Each number is 128 + 32 x the weight over its row's rms, rounded and kept within 0 to 255. Layers, rows and columns count from 0. Numbers have three digits each. The size before them is the row's rms in percent of the matrix's.

# layer 4 MLP up, 1024x128, rms 0.212, rows 313-367, columns 0-127
097:102084116164097132127123123088120125133160112126057124195089122076107113083096102111097128125082106124079152152177138087057113151104129156079163138110169115144118193115161099156101148188146143087115118068104110187104131132113138134119110132153089117126163105137131131227108142086158126063142161165131115199091103149164095110178085130097087156083089128162158130065149097132123133074131
089:180131158136051123163118135176137139128073135109097118127120137106069129111164203121108162148040083141145125130113141130123081154099154116115168121141175125099114100102159117150102149104179102113157114095163095115123124118072158125099143159169119169157128078081089156212144038112141115045128137147130138080092129140130116125095119087115102127117107096072077055129095098123157169118105
082:151079098148150161112153165176158139106188123079122102117165119191111166139221121112139086115133120153110190130131132149117129113154170170157174142134123125148096144093114067142152145177132082165123099099096067133136156115144149084090158126131114127137107087128156063090115130111102126207120148122122146080074127095102180094103102143139156255142160152145107127119160130138137120101139
120:114060131163184132124184105121071178231135096129123144135115128126109132186189125096127090094113127138129121120081148124157122107114082106069101157062096093105115135068147127124143100090097155122124095119089113104100141102148157101102059119140152141120122107129111180187165092108133066077071116117143120063074127163105132145120151108155065147148131095107123085126166101100057120120142
108:130069146155159127132132066148163147121120164156098195155135147119100162130093149110131089167114135150126143130092167120129103128150161129166137199169085126171105100160121167110171110093178137133193123121120154070059127125130140131117095120184133131130134112214195123108066118159064119099081099122113075134088118185145070129105162109109110162145098113130098071133157062121126119150200
092:149201106137180111137109128152143141131081120150118194108108160132112109104129190131086131115118119087123137106138098139131103148082129162166139160118126154135181114098145107138133119100139092131052100058179085160135124108081131108156199117130113086108153108104109143092143117152152144157144127153163095139000161104117107137115113044094127117128124111118174196072072150138134125079077
093:162052096165138103078106075069145125126155174104130127123125164087141128144128099123108181129067133107119089148073196128131076132123196197151096066149150120131114218107171144093125110112159107135189112143141148096129109110130146099153168128160165128152078154082136087141146125088140091134173140089125127149128111077161062148127125149084167156155133145128155167190162099137130128161077
097:161119096145157131099084080182150101142152120102140117153140134115114134180142143131104175108120141141119105135191170142193104136155124151127140090071136163138140206150128140124120111061140145104131160102127173109165116166133163129110106146106115145138141163076115135109090100089096130179097097141250097128156123121120063159117196104127084129108229089117135138139099071120140141094199
097:145132131146160174131098113120137139118149151135181131158065122123152159107130134139095168081187183115147133105127143103094123132095028118135161082097089139135129158072085119137214115161109101142094163210122130175075104161071121140105191130183097134138139154188145136146067168083120176077081123138146096133105143081135112158163083161145152063129131141118103122124128130121150107170154
100:106132150158141131103090143116136170148115135189169115057160244159168115111126143113151106161138130134131137162143187150157131120105142084121060108174168141142100164146158112115117191147145107088172147191146186154154147147118177125090164105114113192103099123145089115140144102073178154155120126118108063189171204151155102099183151113113162140145133102171137139160102121118086141137131
100:113098073168100146089142126187168075128184119143069126146084090091131095111132090100102131086155164078132098158152119109156101160110118123161136079158114143112122193091058144134155111136104139131142131115148144212171117168121101168115164132062140107167125150151145128130089069104143143078097164115116112151130125189175159097117115110129147094157082151186128097161069126154190183168165
090:093160161143147094091104100120113139146148147107051131122132072085118105129102118100138110100148140147102178147073060142103101149099127134110122211133134148134131097096079113059144130122098099185081100155073138168164152157139132148083132164140131153133105064145134075062116164163113201141159042085054103104079113119129070089126130129114135159153151119131094106126090139094086146131138
091:148098069063131146072138131114132087082073087156190124148183144135158099086171095130167141143101122054069140149126155126069102156138183097145104168112127147156140143099128127090151127164124179119141150102137136154138153168164163079131108124135147144129140165032130161084138148165122163184158140135108087141106155139236142123158146133120132144117140054144151097069144137168140149133119
093:166084118145055134103177081107161132136136180094113130111115095171150078098105168117163074081146093104109176106126107110127159105134147141099131103128112094194105130154128097125117078149080057073117105130140135143106130177104155135096101130124185098155107129115161123116165163147161134153147120044072103055183094132114108141110107096084118059114148102126160100100160133162055115081086
100:130119136097144104147114127141169125217156126139099144105115049131105128060120096090149129196139063074137133177164073112177153182109190121108171131112128092139158150113146195107125139185096112139159114135112081187146143088147153150155124146108134123094099146128141060108148102126137097052147098109148132154138108167113181149144149102077074089118114113123082121165143145209158123110129
097:127111139186132087111122178140202144115129132132109149105171160111148069067109187170133147123160145049150118099110120123149138168152130141141122144145134169136082060146161116120091094118193137211137123081100078150146158114100131106135119086098140163131098088075156100164128151071136178108160113122128160150157109142129130145152119142113121087127067190149141084177069057107108126159187
102:076116136112154132165100142069155147112121107132115094151110150096172135100189109105164134104143185055133130123159149125107122149170114109121188142125107097157135132096148152074104186082166142178124134155027119138185150157105088106140090142113127180136160155153110135131129099156107122110196124098179143168115154141113135131043073170058157137123121134184144076147101100111098190157121
102:119129172164086127162098130093085117136093078085134121085089074075132116182145113103194108108130106138146130089140173126162135165163112167099132174108123146103126098136131083085143141146072142103101133087099129129028119079128137102100127195141106086137123112057143167090148176163074158148133145137123126128164157128089143160169123118113138123211124136072179143145158077075074089134114
097:136087122155138154178104061141168100167145134144138107058102135124104126081156103128160161102142173082153111074140102139145191139137130120067110135145153145160109138099148163085146134126156125095127177139107183117144112235131120099126138080125050156068158066121094165130134098136128083176100163109136123123160147113169124155211126159121104180160115103146096124159148134077107202124109
088:159081110143090140118120118121154074121131137130123100029084129193142091190104124191103087133093105143125090133135118108150067209078118086155110123110143136151189085176128141074127118110136086143141145128137126116138098093118139071173093127102115134153155141124158126109095148142129102083129085195070143100119119073105053180142156068126150168107126103110103135094179086103173114121131
097:109125119102130161156051140153148066095084154183175109163140133103183100151180077189130114089122060160128177124092069210079066065154118090155122097130164156123134128122088132172092149155145140186128118125097130103170122089096154152120094144091089136134155179115096130100139137154102125124154139144078117122108136168086108105195150105081158184134133099153138160113115149115090120102145
097:156173147150202117111161151120153139180104111124133152019098149094141085111103121091175107126100095137129095098135155140148165100143144134086138147159102152154127122065131057161129107095106149081169122094106051123119121137107174119132186055088115139118090081098104059189123084100113114146153112111153088160132139124117145145115165096084140133167112144178096120102119082155156133113052
094:163079134136119104124155122116144137139146108091118125081055063143108125131120107129057079119131113093149185114109172119108098159108127074154178119111172171136159124173098165101146163065131129125062098190072138140112108148143144135129111112034120175093137137102108148175165117112154146097127110153145126082103104177106092158080109109131104119171092102118150118234095171139144098156171
104:124078127136135109116100165127138118090160107146162068183160129094164130127126183092128095165124135139179169109109166197115110111179113128108101145146093104183116121053093080175135161138135124147099087178088109100136160140132086118044151140150092129097149109148155067102107099069139127069092099171178155204102137168106112094160136091129071151147135161091121114092133131188158142137156
099:132142095098097060186075100121113176156106170105064175103083157148139135099099132096149139117139137133149151171123181115182107157108158118122126089136132124088121086113126127105121123182137129146077129083065106113063198136189138116137114161115120152174117140137118110082170185128142113084128140153188158205171108167064137074106129126126183183136094080145164139098147138104115092106161
105:141130085128116181145126130137072107129153105119177081096130119154132148164182110159125169144067159116162178078136144151082103120190163133067138157111122095140098154101145209107096143131104111204160077101093132128153150150120123072131134139120093160122132174152172152144070153114095168098114128108098155111058095160113098138089103111112145167199171106090115069081161126175154086160149
103:132110136154112145085144135128128081134132131135162142133136148127092141093102101077127070121164136133119128142086156121113147100139121199031124086116165116132148116122118135104116143132129100105166164094159086161120149184069160086152152103173105110118145166065168051046170086157159158068101087126079129056165102132117144126047167129148146151077134069149115148128138144122124095070110
094:140141152113083108112120154189083128144115112114112109159165118182155118139114175044184147116057083121108135163105148114113173108137171118111091124083134117153131156092154087161122103163036093185166124108129104121143112135080130148079161128157141145103126090106163148148208114081189147074135069094135088158152091154124122129205103153116124086110118099142113107122126140135157055128173
102:126109074101115138109145151116116117133158099092079127114138179068133083101136146163145097165161147102100173165175090106125109120174148116134135076173164131148173116075128185165143161089103140078127127143141087125066171134060141157111129063102126120110107068102126104135141124148139178139146198184113124133200153125093122184059159145118171105175145171182119182135140098173149100140103
096:138083149140153161113110101144127157100135170122148137118185147155137125146063134128100039098139113082164087130107138084122112168161134146141116139142098147116109155070148063115120118112097134098079140093113105128120116127091168178100118119150102105178073111167070164146146107185178187108128153094143189090048132105114106157179165095092202127132129064162128140150174096155089086098099
108:135073078074153122151127133088100122158123113087152158128091126101147146104155059102140137115132122140064111132132190135121103078119101143157081171143136112123130150161146139138117148117095103103207118085076116154148137126165161103162100176127101171146189242126125134109107167135087202133138176086156081123139093139149140139113151077106125066129069084164156152102066133143159118128164
117:080132103077145108085137139106138153095109142092157123100125164174185158101112158090131118079142110153171091104097158106069139065095101144078093104124145106122103074124116199124116139103178150139110118119156152156137134166160191140108116112161126136185137055167085108161145131124083195157109095090164101171109128109132152125160095056164090146123135124124161202106077122135064176109090
123:193156111158207143153101055100159100121177100129170180144111118128088171184118113111166154098123136085172066190129103116084108167160125081105187122150176137149094056137122105088164135152200076144135103113156137128146150094118154176113124141168169126113088181165108124187096125105095116133187120168172126143131122121159076130110150113131139104118107075113124121142151097150143098163095
101:131095121134157093062148092128136194123105087106102168109094191062129140139127140126101134102185097143141133134126106142073113138152110085154179179158156115142161119133136112121089111139111203146108132158046080199123169123096145101165182160156160203093113124101135134155123081138109130126133148165124152078104119153177041110139146117179166084141158129082138123124092127126128081099073
104:153139124112130134068123117121090175122158124089158166103113117125152162093153134155079114204098101209104081185140047072119118095105112149172157177167149138121126134127114138130141138156151125122137171137101160106103119166131150109117166112151138141108092180161112125091196112145159127109190101109138080092185117136198110143133205107167151178115089132195166072114143152149149133115186
097:152137149166098110181105093147106178161159093164074092102155095076112085108123085111123098120143066137089116166136155120060075146129129115140140125108105138101184062131121071138187081154113078106085137096087146122150076189114122159179096022160128177131151139157152098114112110150116091088135070110100147131108105093142126092091154149087147111132099136139164136094139130134138091182096
099:211085129151152128097122125165141134156137057117095154139188120152088171104150119110157131132128127146170031145157112113111114118143112173076156096138117146155129149137104170100149136180136098119204158097174150131150095155166131118151148159126142150122067125150124038108131144130116151157117088161158105114093116212153094164104108109183140103119099077087092135132158147176159127126212
104:119124146166126180127087151116144100164110145114165145115097097143110123152149138121107142169075103095173114137087159104115134210092122134106118125118126151108121137152169155173190140143148120167131099111175156116066076119131147093177145162131187136158163180150204109145119130153091145104048120150166084134167086108195142165126131129069117156097064109143155181075149176083100187094108
091:125101145131157101106127092141135100086157115143120131158099096128163085174168172149180144094163115162101126115107085142200075098120162167129131172105114193127138107161123156153081135085130130137186076132128104090139124060132177060069124096124100094119073117118107126172149138101102116121188166079129179097180153178124104086143035121098105143146157093086091143136091179127096112128127
093:154092107083154126091071158151066124121113094140130088088134202181107076085102149101130141104093135122106091114136071223148122121138116083147164126133154161146126111105160114105143137107101158144112112122164128084155169126155137168162169154138123109108132104122113141108123105133154200125158097026116059103110124149135087084135101078091150121158127113151153076099071190187107124084156
107:119130118108099169139116076208118151169128110108155107104140144128112140120071128111127144127122101141096106094140126115101122113151148101096104072116074113183130096159140172118105185067099143195101189129108181109124083140130132119100129109159057140070166153136075113148132183155120158066116144147103142145077102156163207121066143153092156121128145088088136121171211058128139111155153
099:137128071172106146146146045125127109143115141072120144204099135148169103110143177101175160114166124116191139121131132134131177193104079163138179171159137124159104109178143124061110122083121135144157147175156132143112115094075107137130079206169109105100143122143086101133104091120171066128092119178098105132130128151093077124121127196159115109137142148099151153141102076197088147128085
090:128113169106108101132122140168087159154100150115144135097157140127176174158204106133193093077150109144081076171132118100158078145160148151137149090095173135125155142079133110124158198115115163179096100085089117089073079164171149114134138090087142121167062127165154132107109155087107155141105112152098135099115115130109138090169090158110165158109109059109080189105164044122105107116121
089:107102063166111153126127169109103153174083135102121081088122189142156150140124198118086099106147153143104169115163115147145131106115157146126069120119147091125065094078143163109106129105170093200055104154139120097098098146147095063116110129162146107118152083127100151141174100091100154209105139167149121056114148112114183073171161127128167134197101159095115162120149101123126115146172
099:140060126160088127061141102231157079109114159105150144132143120158164151170106086145143136123118144087105140095133097103129092187132163084121112159095092124068175173102114138126105147061159133176144175155092174101087189128162151128136124169078109185164163162096107135122095108098122132095095119176169082189108118103172114134062108163118134148136160163103175142150131126158142131100123
087:135092074169109150074151153121107147085141115095141114065091195174108138169107172072130147173147142117148113126101123125062111129143107106155109162093154134106108187090153124115074172174113122146106141083079202135140143123195102104100141119171052179078129125120097146126151087135105134172114104115135153120095137083117175126050147144115151178154171123074098109082179131108125085137115
097:106123141094126108086162118136132131167159164169149219105108110114126111136159185184075125113139114223098105136134122116138100112138146149082178105115081157130139124116151123114093132139120138095080104090143192115085060165101128122143122132149149088139137148118166148139097123168111179183190182175129136153179138145179191098170168119166118166168150118181138168110134169200175121136145
119:094102160112147149144106136192136152116150142088120145160151099105137144161145117077139149183134159108106127130120115158149120095131139151040163139144082109086136093112139138141098154124089101132104168105103146137181162137118086154110120080119112142134155083227162156190146080162063167099124125111198131052147130157080196110180115092089096153136097162179062100126111138135125145132067
080:075184090164147144149177139114136128112139118135094142204119139143125084138106184145197164172075146114120095109111109076156108102127130133111107150077091145184149063119149102196155064188126149157088106122133098153112137080162130108099124034145082154093168139124142117115122205126097121126144097145088138172148117160103145190117092092116163144085132139111130159066165125125117138090163
098:122129132140134115110097082163165095152152072122120078144093140115118096086136125153101119090118142148157136116120157023171139095125092167094157195109168124152139128095157110130173112153122074058115117068042137136141126145107121176147151171135101139133132094135050124079205110127143114141134088098123111096173122116163089164192126116170157103096171095086141111137114146091140129206107
096:099079122185101157124160073183117145087152118143128204121126098094133114166169123088162079111156124137103164108089173125103113070162118125123111159140111169132113094100065123149096171119079146124114131119105137078153148147146133122096101163123137132150151114080118107084153214174114169134100109097105126068146156184107137070100150138093170189134160132124152118029091098128129066139169
105:195150143118091119125154117176100141134105151148185149139084144107154119109117102072169101111176128090099179141135083176131107139103160114149169200126105071162083127119100106117132138131174050110128124121094242152098149142112136133115115094082106095099112175050113104139162138156120146109131105106141136138132091127182128184119101118236157079135184166121144116119135133107115102129127
089:145087120181136158049111084141179133025108125150169159055146125115083211134113116111151091079143078088110108130088099181171117116122140198125103121132104121097106141142131109108075165131107127144086145129082114119126174167141114141092148131161141140089140124173129097156192071083180169097135100126141142050158175090123156132085108123103130160136123136150149099106131127102118084112137
107:100152169139164088099124122140150100159173076136171086160141082085153169099109085134152115105120084163150085130142159125101122101126092131173105087132095126103056076164167098118123091135117118100162056151201120132166123145103152055138163132191136136126172135121164162093095092126077144106132155144138104107087079143148150087073120137059082092153090132158079113145054130163133114142156
100:157164142126166130111128149117104188138091157150089188128135103166124134157099115137137104094170098106140103161117098160145169109143136144153090062072148147163100148129119071132154187111132121191088145138184164142123056120124129169140124055148136095174110097142122121095103037133065149080058061140115146151092091154105145083156151128063113149108122103118157086129140122059147153145138
# layer 4 MLP down (transposed), 1024x128, rms 0.146, rows 313-366, columns 0-127
090:149056178081145095125194100077159121144103105137138087166168098175129141109077072226175166149129116146114183174121108141168164144102143079129093137138152119156115167120154137140166130087121159137094184148164151145165098140108181145110172164182124138115175158195146101173164114092126167148110092103080165133092117172157153101108154117170109113124098065124136111120123155094124132096116
092:096140137099193107126101182162094160099107147153164134084113079134141071169161141130101133080100079151134160115127140129109134093094118080122083117137145135092101126132145182144110086063159097112182138138109160137151183087100188150101092148142130082080105145170156095169080142133137136119152123173141147180140102142159120160042075115142100181076171105142157101100174142069139165074165
089:175130080085159151187193152167076101140087136136142121142136109111099158158106107173124106166137077084135140071127150085138114097141101144096169113121144157042184140139143080093169162189154154108141127114125118133147143202110123146091062149184169110084111134137149121128139156127120177185143157156156124119113090118121104153093175168109149153134152104167182065142121105119124050163087
108:105131106088117117177125177116144181191128178114164183094073105089138127080133126177118111144166104124154132127181122129129050104096147069107158139061082108118134132132141134159153166174068145155134114108134195156115113148120152086170110133103145134122178192140111108112071104120096086117070131140190091172131128124120098148097145138071123106142113116082187120113154170065066157140112
106:076173138104051091049182135162119098146167105102211149165145089137116112122178121113172150134147134086114079138059037084113091141166201131084132081082186112101108126123111085090102127131150118125110091090162126126114102117122120129144157164124130089103108092137109165130143138097164108114160118101175160089087176080101134093148114097103124135126089113110099152107174072125143121133123
092:129168140082223117180108115078130153119142139118149058103130158198154135110128176165173158063110159109121073154177116137122153137093170106141125139161141122118145140164121125105076096115095153154073090148159130096143115094076111074109132166174149131139127098101129074089079128097176086178136096145111152137070116062159138113126177079139112059093135142127107168140120147184140163133141
086:125177138120109080142166163088148123096156114092110083140089154069155122114111130137154207087118199128117128092094051143103111088124130080156135118156168165115120137128145133116111160174096124158141179111140091190176072124123138126143150121070101080157069169162134112112082150124139128107109099103124153119055109114130135098181133074195129154098141124182075146107087095132100179143071
109:160109100139102128095147189061186161146132132128143129184096125125114146107114129124117093146065102075141155103069112094119143124128084097140166090131153125135175072149120100123108146167169174149155100182130101124104146030095098125158208112108157184109151111124151109137153177164102137114178144144089097121107143139134123122104121080126137128132061200136117068196115180116100119139070
103:145110093133120097111106117155046109146103095131099166074211146150153151156133104118126133189196120139107065102188128134165158129147145154126181137156107168096125118155142099126132145073162161138154153055128149105179180124154134046104124117093072160134111134090105117172111098128123079140180168129162162114144082088085140137137154156103143112173130131072134105071196092107122109099115
094:125126117079078092128107119101149113113094148127175096114126149128125112103200199126055198125089165077154129191141095174159087120147142162145142163163093088087103117089159099097142139093140108121112106140113102131164128152159127103143123122114119061146156104095150130122086096100147058090105128066144156199162153146126152127171108152215089138159122149107127196152151141151146183168093
101:169150170056213126131097125112142155123092131098139128118088077176144129099105131145156119121169096186116150111151088125087113157145132153153162109111132126135180103173168078077108126118120118119130112143164159064066090091121165081125134170165154113100170089159170142082159116149131120155121076151090195159119069097132132140101099115167138161151176156105090187146142086161103090065081
097:131123123122116108124123101124130167075122113077145107130112121197161113183148124143120140094151163140154124103117060090186135168131180108129166172142106133108153100143172143137112103126152144098094112190126161137193088151092198152080109138081130140139086082110145113077057065096165173178109118103095162115143123131108121135168142125139169139061101050087129114061119153176104197123136
096:114137100125131173092071109087124083102140075137156152132185105158125134108096141152101121089075134079129127146155182136059120103078088079211111172102126162130132088147123135129123173134103163133141159123133124163099126170158138163126166156151120112176150149057189094079093140141120181175141114138156123109111161142208136099141127141132047084092103089153148120174144164196120176127123
100:119112129163165113156123132131094155081089125093103156159120164142117176183111139138169076109119083120111160080084074121155065114177178090118162116119147083111078110107149109141091103139149110098140102112114089120160041174219157185169116114113143132102135115134138128121089163140183114114104186175127123111136102093134123144140116072122143131124082186095127079059120072151081144189121
093:158080155129142101089147103140094194173098132165105139232183091134125153156100121106171105135120054100173157101150107090150107134167149039101118143144180091174121147110097153126120170085135126137150123134075096122175179149123114128137103152073155120163142133089135186160175106119153176136118116164081142134151141098119071103113148147103049169099117092118148087187131112125143109118113
093:123123055155128166149140151127133157163155152101177106152154086140093105161095156126083138107124088081140126130118114202148142200068202115156158121106117120099163106078131143120136105172140120116137109098153111102134070171149168078101143095136148162131205135117135174101163171059092081115107097147106162139113127114130118100163146215111113196091138154098087113113107175171079152124099
100:127140141117150123051124141183136069198193089106175176132108100189152098130099153175077148138120082150110112102106146121108140109072162120143126083155133148099128139142165125144076136074112148104146110157169091137089079104107155154130193133168085088147150104144149118161131164102149142124077064163144070154172111057129153116151161075189116120117083099099128108104143137170178160125141
111:110112166170117154129140094085187040119133173165122156143115138079142158132104080137189159121104149167144078142163136132107130083135123169107124125100142133145142182191135132208128174088144134121080171128162144162150098101154091063159131194075125133091136144086119162132108155142126094120097160163117137128095173128126178141099159076142089122137106130139106183107110113112080133233094
095:079116157113122099076155144095159111161148149138177174139134151139162120071183124145136121136019133141091152152163088130083078129113117134153124146108110148204112110121131143153146115119099101133092046061141090148154177083174131114140117143092142159147131182128136103086118104078146158146183136111139167087085110105117090132191129140163187101101113132136103098056138107050140155141113
092:113064089169132071091155143140179143121184098112132096191148165150135119105117120065154145154131158074092158110157121158107116130168162127077095165085169112143099182077114092130169084124150084122153133123174103114129118140151110160095124093138155115104126171140180104125098133174106159099155126145148100132114145095135070156189130091150214161127118168174191119193092129099181136176154
102:087106154178082097131068146112129150158091112111137145162133156057161130152173096135160128117141183082105108061101134208127166115099104099124156113158065147113103120164098097135119123095115088082146129130113067157118132111139085164104125104135138153105155167122165158127136056176146120127082083115136141119137158115104162057152212130176147203159136152115096102093086159078144090100133
105:159089078121066142108089098126088089193110110181120160146133133096148141061129081158141107095090153106141133141099161128124125085139126145180132128133176118119106089081131152145143170180165108142104122142092172053120110080108144144109128199133137144179177180095146125164124111162139128120106170118148121063154072113094104106114123134136107131132143061039145168135214111073144155147122
101:196130117168130149163129137095092087123128141165160139145173064105162103128129075099093167137113070132168144121170107159163149130105137069157111113124186111062156119091127078106037063107178106141129118111226070122126094182141144148143151116104145119170178177150120135140122161116184140106163144117110134095101122114147151123122149127126104111104109084078110174093192136122109178111104
103:089125119148146109087100158096137105081143076121117125138140108156165154113080082082142068153152101147097084106114103120115148120086095142206132141085103146137122097114110092104160110151171133076181114140215106128122098066129148167098113167136113139089145120141183139120118142121182122077133166113111202186065182136137161075140087116158126186086156112156091093160149076132130067150145
102:119153063177105188158141150137112138128177082053134137122118125173154118112133071126110125165154142143133135171134100119145117124145171185141149159105150140116041129191110117093090194121135088139150072153181149099111077152150144167158104126127135119140065132119094125118082127114201154109133149167173100100127139150117124120124168227150086120089108188162089121095129071112146163103101
104:116093182166104116147120141151098118177117166102086073122158086093101165127074085161149191186105160095160134065156122125143105114174162123147114170165120123129081183123114166122098136134129109154142144089082083154163121170123149048118210145160168149164137128129174161143074115126095063093127100138125173150066180139128082141090162077090145106107090159102133123093127104122145121124093
094:122084118112156171117096139088121081117137168118159082132193113120157089106222112128126103097046144118138158163185143163158177154143171131148152084157188136161134113126165152113109165080167174046148123114181132120121128125162133147103115149118119102182165156102166131080175156108146087132103131165106112130153134052147141090082081133146153092144060114082112129140109118172103148137087
103:092186095151070207162158178159126102166143139122150095105157114155175096159094128110067132049105103130151171134157158135125050113116113139091120179119150144081151111140123094070157094076162175131108181132124068132107108145150139141126139189131116095092104142139117128108117114110170101152141194184055163134143152096065115133124109122118171080164091109140136153151111105150095175114113
106:158164083118112111120089118120175104163167098202159125115109177135120101119110130103111135103083162121134143041117120090082175158170132078128190119109075066192117120116091113067096143097128137165072133118082186107190093125141111169102125131125085107107090125149103131149169102125175137117112150146082131137084127176147166152026105094100129072118114104132150087164139154111131127136133
100:119095152047164110111112093129066135119173114123187130122145143148145102141112096098151111088113056117119140148193186096174136141118171160176160075106091118095080143078143147166119185142142117165101126129169118095118042126109161124152120121139082174164140107199161105177100134160173086096127143105129115085134163125147163174190152099078114182119137096155149130146111126151097152096088
110:131125135130088124118102134134106142135174160083187126127140122123123108126109109150150129132112078142200148118094106126080181130117200073062095036125125112062138131102076176073116140126108109119128146152184106112119060115106162057164107101111174125162149087148152104160145145094180047125147122144138187180124061139140138140125142109137109142079137152102111131116155151133162161061094
110:116127107126136107098143143144180166142108175115152074142159099100131145182140167081122072115149134156144105164126106100112141134170096089070119138162202096161116150174102124137137107132125155144124108149079098092087118214070118154110061134107142114062190110097121081128123099171137109108103124080149114133121089127106085140193196109188087150180144188184102107099112147144075131112130
112:134152204192119134138213179133090084128166100156122194102115073102153118066140153127187074090100140154099108083139170089109116098151145067118144146105136159112146132154135090171093101153131096182115105107152144085106173125121120151116201139081120101147155108136070158133168104062100129108160139168145077087111115154136151127127135077158148160111132130087044157121120110147119107139125
099:162112111038128147144092101097137158140129092109128166132127104201173068150091160140099134092146105109112131170182114140095107120056100107152187150161159115140087067145191118124129084149115147140080086166098171124166110091080139055198149094148112148121093115103139122113106134140149152131075103143115164146085140144124108119140137110127102085112097101077021140134136161128155165108101
092:156154132072170157116122144117085187146142072039152156144108156165143172122151132117090113186058107132106113154157067151096156079057141120170150173136116122166132130164119170159120107086139074129148165135089177113147125101141204057090129090166140127179121149134145114114161172154117112096130097127117097139155110182177144103092149110167135147147054113147168095119160145134116164117151
092:115122148061074101117166084089181150166197100125121007104113126120146149135162156135115154130125124150112152056133141086125141145141131118130077179118184172138138118124170058111087112173127140126090151137164151137120141154115099222143124105115160137133166115185129130111104185152107112148149068130153167213128129124117191147096132108127114131161175110145121122152104146140105068127133
100:193174137158126069130098125159044089160082164082117139126073142115154103159151143134151108153145116150142077098133160109124135120052147074112124125121150104126093095137153075148163060136138115169124088089120092094103113108151134160112095113105127134070156191060103164142159123066086129087099186167118150172135149085089180096099153119142116152179123181166158146135094166113117143157125
102:120123073056112088117098131127125086105108091093138133089127129109167162130108050144120130118116109151103148168135148064151127086120148104169137118083145097115140077212123144078144075177125109149078119179167184100144138114071154142139174144084052114112145167107099115110145180097141134138177131140123153183099105107160168150096094187139121159170152096079139074186120132136124179145120
092:119136135083056129146112115152085081144119101144124110137122105181134106168078144146086158010106111127107156149154121143175071135102137176147096179110145119117078079188131115144069109132157132106196121157147156106156064070045153068087138120091150110144157130089144096156137080102107124115134157122140135154125132173091172125126087137106117114116127112156106136124148192165137164102083
095:106090108112156126113090132110059151095173147128107065101169117191113111135071096130116150048066154192135114102157091195082062107116140043143134144154161151069132120128120142146130119131111156108141102133208134117147137124150149066146196102088148125119134145145172111135142106102193120119120108116135078134133122116126157117088099044111174162120106129135158137107088167176119132105148
107:137139115101153122114111213101174143078133167146107105162120133105155130133160075182132126116106169137149157160196127129141141104111149121122180155147164198108092121127104111107227148148133109092119099144148080132111120157115129127119090075115108118151150097139152137100098092115122088171093149094158071126176135140096099174202094098183091169125136120139053129123142241140143154130100
095:067143122135192153104139117102105113098106087147172139094107118177175156106134125183073181072132188111131155126116086089101125098130105119158066113135084119104133144136124082173169179132162129111109102067098113079140135152149116155160166050142097093125116134129153132187176096165123135133134126101189163143089154207170202150107139165122120126101132087121157141115133098121209108153142
099:101179119090209116095164137102109119175113104094192040225096112158182179140135148130181199138111096131120083116208070104120163121114095137116105066158120079094126143122147088195132113132160158119064152162116139133149127127123109081162107141133116151122113115113089123081130134109133159129142142105138160139089117142140111147167124127087129061145091133105114161154098175163141114123096
094:077095080097093158194169138128090157119108128199153102098108101122061094095136087138165084119119183110166191100114101134155114134110088143114129115088129155103139160112152054143206134189128106184129129132105075105141182111136089173094123114094120091157140180125117173087143087109115101183110127137097105120112162095128141175170085130170189164079127114154152145157137133103140113093095
098:130092202125157089155109160103163151128083118146115202154121184089120153148116086073106080147154129146082158110139133187117146116101106114114115113127127175134126100165098153140172161188115150093134131138062148124176063171061103127176175159148116096181138063139102134208091110108101106127165101136126153122095062147166168181085089149148132111106114105103141129071104121106114148106120
093:186125110124137134145158184117164180170081140129112173128129131110113112149029116151120177143094148188130184109119109165094059108165102137123088172143141103110131174103133124106058186142192112198102187158117154155171120153178162118184120136098136155178132132103149141181168099114156089130126096142070124171119129169120117125072141067143091136122138132117137175172147138115154142100144
091:111131095102182137121098102171133120150129130108151104143145089189157139151087146165135154043137108180101152185182164149160155123105119070121154077131098121106163156099178164162108097084142159148118087120130148106100049122096162077135096138141130065122163134099148145108093127102121118167125098113151153200189086081181153092123090099164115114125097078070127141091147181182133139095150
112:148167102148088087118129081072104136137122093118161162121162082163119064128122105117107114152110161139125139163116104106073205122145126144125099160182084178137093114141167166165133122105179164140140163192145157104143196134083103077107112173114056143139162177074096117140149147091091077075160053110176163116149141172113169116175135103117140169169132124192169118125140121122113126137141
081:158092156130139099110120073136139145086101145161138147072173122093124193125167112095070104114171170179096168164150094134110123125130142133133129122162178142072124147097122121124135167135146105132151155199144169100130125132110128101100170162063131100141104175119133142123164100161163141139142127128157102063126141169194074172152164213134148223161133134140100020117113112153099128136132
103:053111172109081180118136145121156111131077154134132077086126170159167161167117141118151117105108107154156162112120080223081136127058118091134172142065068186084186080115117138117138140136158120107112131107159088153114067182158126071101115108140151129096134145117115115110156131128150083124122123157119175109033125155146162087097105112110171142103067134097140176113082146138127134130115
093:100133130142171117093173163122182139140135132174159091090134153109123157118149080115101044107124187138125104165143077103138128096125100162142155086092158114101069187126138180112145088137127106143134165180149180167110138121118118103142149125152073100127103173129155138155099057174102080145174120070095127076142126127130138193114081142169150144127133154117115108164136100036212102093132
104:123181117109131128089122164094068094137132126118178121154124105190049125165107122106146118145128101133088144158137112175163142126101128118206134115109140150128175122114169108141058156119181125182147134136097127102174124092080150118085145128068121160110128160155175115130082087113150101146136138142129139159135088132176113243141128069166086083108033112085146116111174137172143109134133
098:149084170138054126087105070124164163127142162139139128116130136111078183144070076097146108093144117080083111149098116136188159104143124154119163122156161068144138117135145127109094140129150124207157148103114126135116115169145098127146139114153161101104142064155130124192195125129149151080103094102137171036128158114101195179062120160086081121092154109130107121143150063095155104133105
099:118177161172114116133172160163118132123156141092140138149135147123174102169131125154106147114116096139131132156150154146108079146056134099100153198056149087135101078098131147101140145053129106145135139092167142124110158140128222175110131131127094117160161155136191133113155109102115035194148120097137135163118161120141075143119112218165137194102087101091157140107119145182091099158134